config.yaml
n_layer: 13
d_model: 256
n_head: 8
n_kv_head: 8
head_dim: 64
d_mlp: 832
vocab_size: 2048
activation: "swiglu"
norm: "rmsnorm"
norm_place: "pre"
norm_eps: 1e-05
positions: "rope"
rope_base: 10000.0
rope_fraction: 1.0
qk_norm: false
attn_scale: 0.125
bias: "none"
tie_embeddings: false
parallel_block: false
init: "uniform"
init_std_qkv: 0.0435
init_std_o: 0.0
init_std_up: 0.0435
init_std_down: 0.0
optimizer: "soap_variant"
lr: 0.0115
beta1: 0.95
beta2: 0.98
weight_decay: 0.055
lr_head: 0.00359
grad_clip: 1.0
warmup_steps: 200
schedule: "wsd"
decay_fraction: 1.0
decay_shape: "linear"
final_lr_fraction: 0.1
batch_tokens: 262144
seq_len: 256
doc_mask: false
train_tokens: 547900000
steps: 2091
dataset: "wikipedia_en"
Each number is 50 + 15 x the weight over the matrix's rms, rounded and kept within 0 to 99. Layers, rows and columns count from 0.

# q: layer 4 attention query, 512x256, rms 0.165, rows 265-275, columns 0-63
# k: layer 4 attention key, 512x256, rms 0.167, rows 265-274, columns 0-63
q265:41 47 81 57 71 48 40 45 38 50 65 45 45 54 67 54 45 61 37 70 55 68 55 62 58 46 19 56 65 59 57 44 62 56 35 49 74 40 53 35 47 39 57 56 54 56 43 57 65 31 47 48 44 40 40 54 64 45 48 49 64 30 40 41
k265:40 35 53 40 54 46 51 72 46 41 70 66 55 35 31 56 39 42 56 38 40 29 52 41 69 48 52 81 23 42 45 46 56 70 77 50 38 23 51 64 33 67 50 42 42 58 35 48 35 35 37 57 61 53 60 49 26 38 43 60 71 42 49 39
q266:41 66 39 40 31 89 51 56 46 35 54 38 39 17 62 48 34 44 43 49 73 52 60 62 30 53 57 43 62 47 56 34 30 38 50 58 65 54 38 45 65 44 54 27 50 45 38 37 46 27 59 35 44 59 46 56 55 45 60 58 34 57 50 49
k266:39 60 41 54 67 63 70 38 37 21 71 52 34 43 73 25 54 45 48 57 79 56 45 50 62 42 69 53 61 30 45 64 35 54 37 39 60 44 52 67 59 42 63 41 67 82 52 30 50 69 51 67 34 52 39 45 30 65 32 49 53 58 50 49
q267:28 51 58 41 32 50 32 56 58 22 74 50 68 50 48 42 25 51 38 43 69 76 54 48 44 54 68 29 36 50 67 31 32 55 68 39 78 51 36 39 55 31 58 48 52 53 33 64 38 52 76 47 78 66 28 73 66 55 42 65 57 54 59 47
k267:57 48 37 61 64 28 69 39 65 46 39 68 59 48 53 45 43 49 44 33 55 48 40 48 75 74 45 66 55 27 54 51 57 28 57 52 66 44 50 69 52 54 45 51 53 54 66 37 33 35 37 50 40 30 65 26 32 72 58 43 23 41 62 53
q268:56 42 35 51 36 38 34 45 45 18 33 53 34 46 44 41 70 45 48 58 17 41 61 67 38 45 40 67 56 25 53 61 49 39 35 50 50 34 70 35 66 54 54 51 60 54 60 71 38 55 45 44 33 64 61 49 61 43 62 63 30 56 39 63
k268:54 40 60 47 68 48 56 45 54 69 52 44 68 52 52 55 56 36 42 30 34 39 51 45 46 52 50 62 75 40 31 63 44 45 32 32 47 42 18 47 44 38 66 49 37 50 50 39 50 23 34 60 59 61 55 47 56 45 36 65 60 34 79 43
q269:81 79 77 63 60 55 45 50 68 41 61 41 48 46 55 53 42 38 51 52 46 64 68 58 28 42 31 49 52 61 38 62 44 30 31 63 24 46 39 43 74 28 50 50 65 52 34 47 45 58 56 42 46 34 19 51 50 42 53 56 40 28 43 46
k269:47 43 59 55 53 49 77 41 41 69 73 36 35 30 66 68 41 25 46 61 31 58 28 43 58 55 47 75 54 40 30 32 32 47 57 37 64 66 65 58 57 49 59 65 70 21 37 49 42 45 55 44 70 51 60 41 37 56 36 40 45 44 91 35
q270:68 28 52 72 50 36 42 62 60 73 71 35 56 47 39 39 60 53 56 52 59 39 69 79 62 55 63 29 64 42 42 57 42 46 60 41 72 51 42 37 68 45 58 51 41 58 62 46 81 38 44 45 30 60 58 33 40 38 46 30 50 69 40 42
k270:18 41 66 43 50 63 48 21 52 53 76 60 56 08 38 61 46 57 27 41 61 54 49 50 71 36 46 52 42 48 47 47 41 62 64 52 58 70 40 62 10 57 35 41 47 73 39 60 26 59 52 34 41 46 76 57 48 77 65 40 41 46 58 34
q271:71 50 46 79 31 61 41 26 27 74 48 19 45 44 50 61 55 23 92 23 31 62 75 29 21 57 83 33 53 51 59 42 23 26 61 63 57 63 69 58 80 69 28 18 77 32 40 09 39 31 20 65 58 56 24 22 49 46 40 26 28 55 52 66
k271:59 54 57 49 36 50 81 45 58 45 76 39 66 43 52 45 32 75 27 43 40 57 52 37 29 40 41 36 59 69 48 46 29 68 45 37 63 42 43 62 56 43 45 27 50 60 53 36 37 43 49 37 64 38 37 50 39 78 64 46 74 29 43 69
q272:75 52 50 40 65 48 01 22 45 65 25 14 37 39 40 41 61 38 60 39 60 34 53 51 58 48 57 57 54 29 46 37 46 58 58 38 53 59 74 61 68 68 41 56 54 37 55 40 82 53 28 27 77 71 76 36 54 63 44 46 53 42 58 69
k272:75 64 53 75 61 49 38 48 40 48 60 35 46 64 49 80 58 57 62 63 65 56 32 48 42 46 63 31 68 65 30 54 72 66 32 51 55 72 83 58 86 21 47 44 68 64 47 42 65 39 38 62 58 37 58 30 51 73 32 69 61 34 50 57
q273:56 59 28 40 34 94 46 74 56 67 50 76 35 59 38 35 63 44 69 56 74 83 53 38 23 56 63 57 42 38 53 54 46 60 57 73 64 53 48 45 28 43 71 28 34 53 51 53 30 10 55 40 38 66 48 67 44 48 32 70 45 66 45 57
k273:45 79 43 66 43 63 51 31 45 56 42 64 70 46 59 57 61 54 67 52 40 58 52 41 48 54 78 68 58 79 50 60 45 46 54 47 54 58 67 55 35 37 51 75 69 37 49 32 63 41 52 61 27 54 56 53 80 65 44 72 47 58 50 44
q274:67 37 27 54 46 61 50 59 38 42 42 74 36 38 53 62 64 41 38 59 50 57 66 46 51 48 51 35 58 49 32 59 44 57 54 65 34 54 76 57 66 57 51 37 44 56 39 76 58 38 48 67 28 49 59 29 66 63 66 69 41 27 68 33
k274:68 53 93 49 46 59 55 54 29 66 87 70 31 52 65 27 51 66 48 71 38 50 47 66 32 51 39 73 52 44 64 29 45 58 34 44 65 18 55 46 39 80 51 48 46 31 42 56 54 63 34 49 47 55 57 58 17 79 43 66 48 59 41 88
q275:62 48 52 69 38 36 64 31 60 67 48 31 32 71 43 67 19 68 53 49 24 54 64 44 83 39 46 20 64 63 64 26 40 65 42 52 51 64 35 28 50 72 52 46 60 27 34 80 58 63 60 51 57 58 54 42 43 69 33 58 39 45 31 82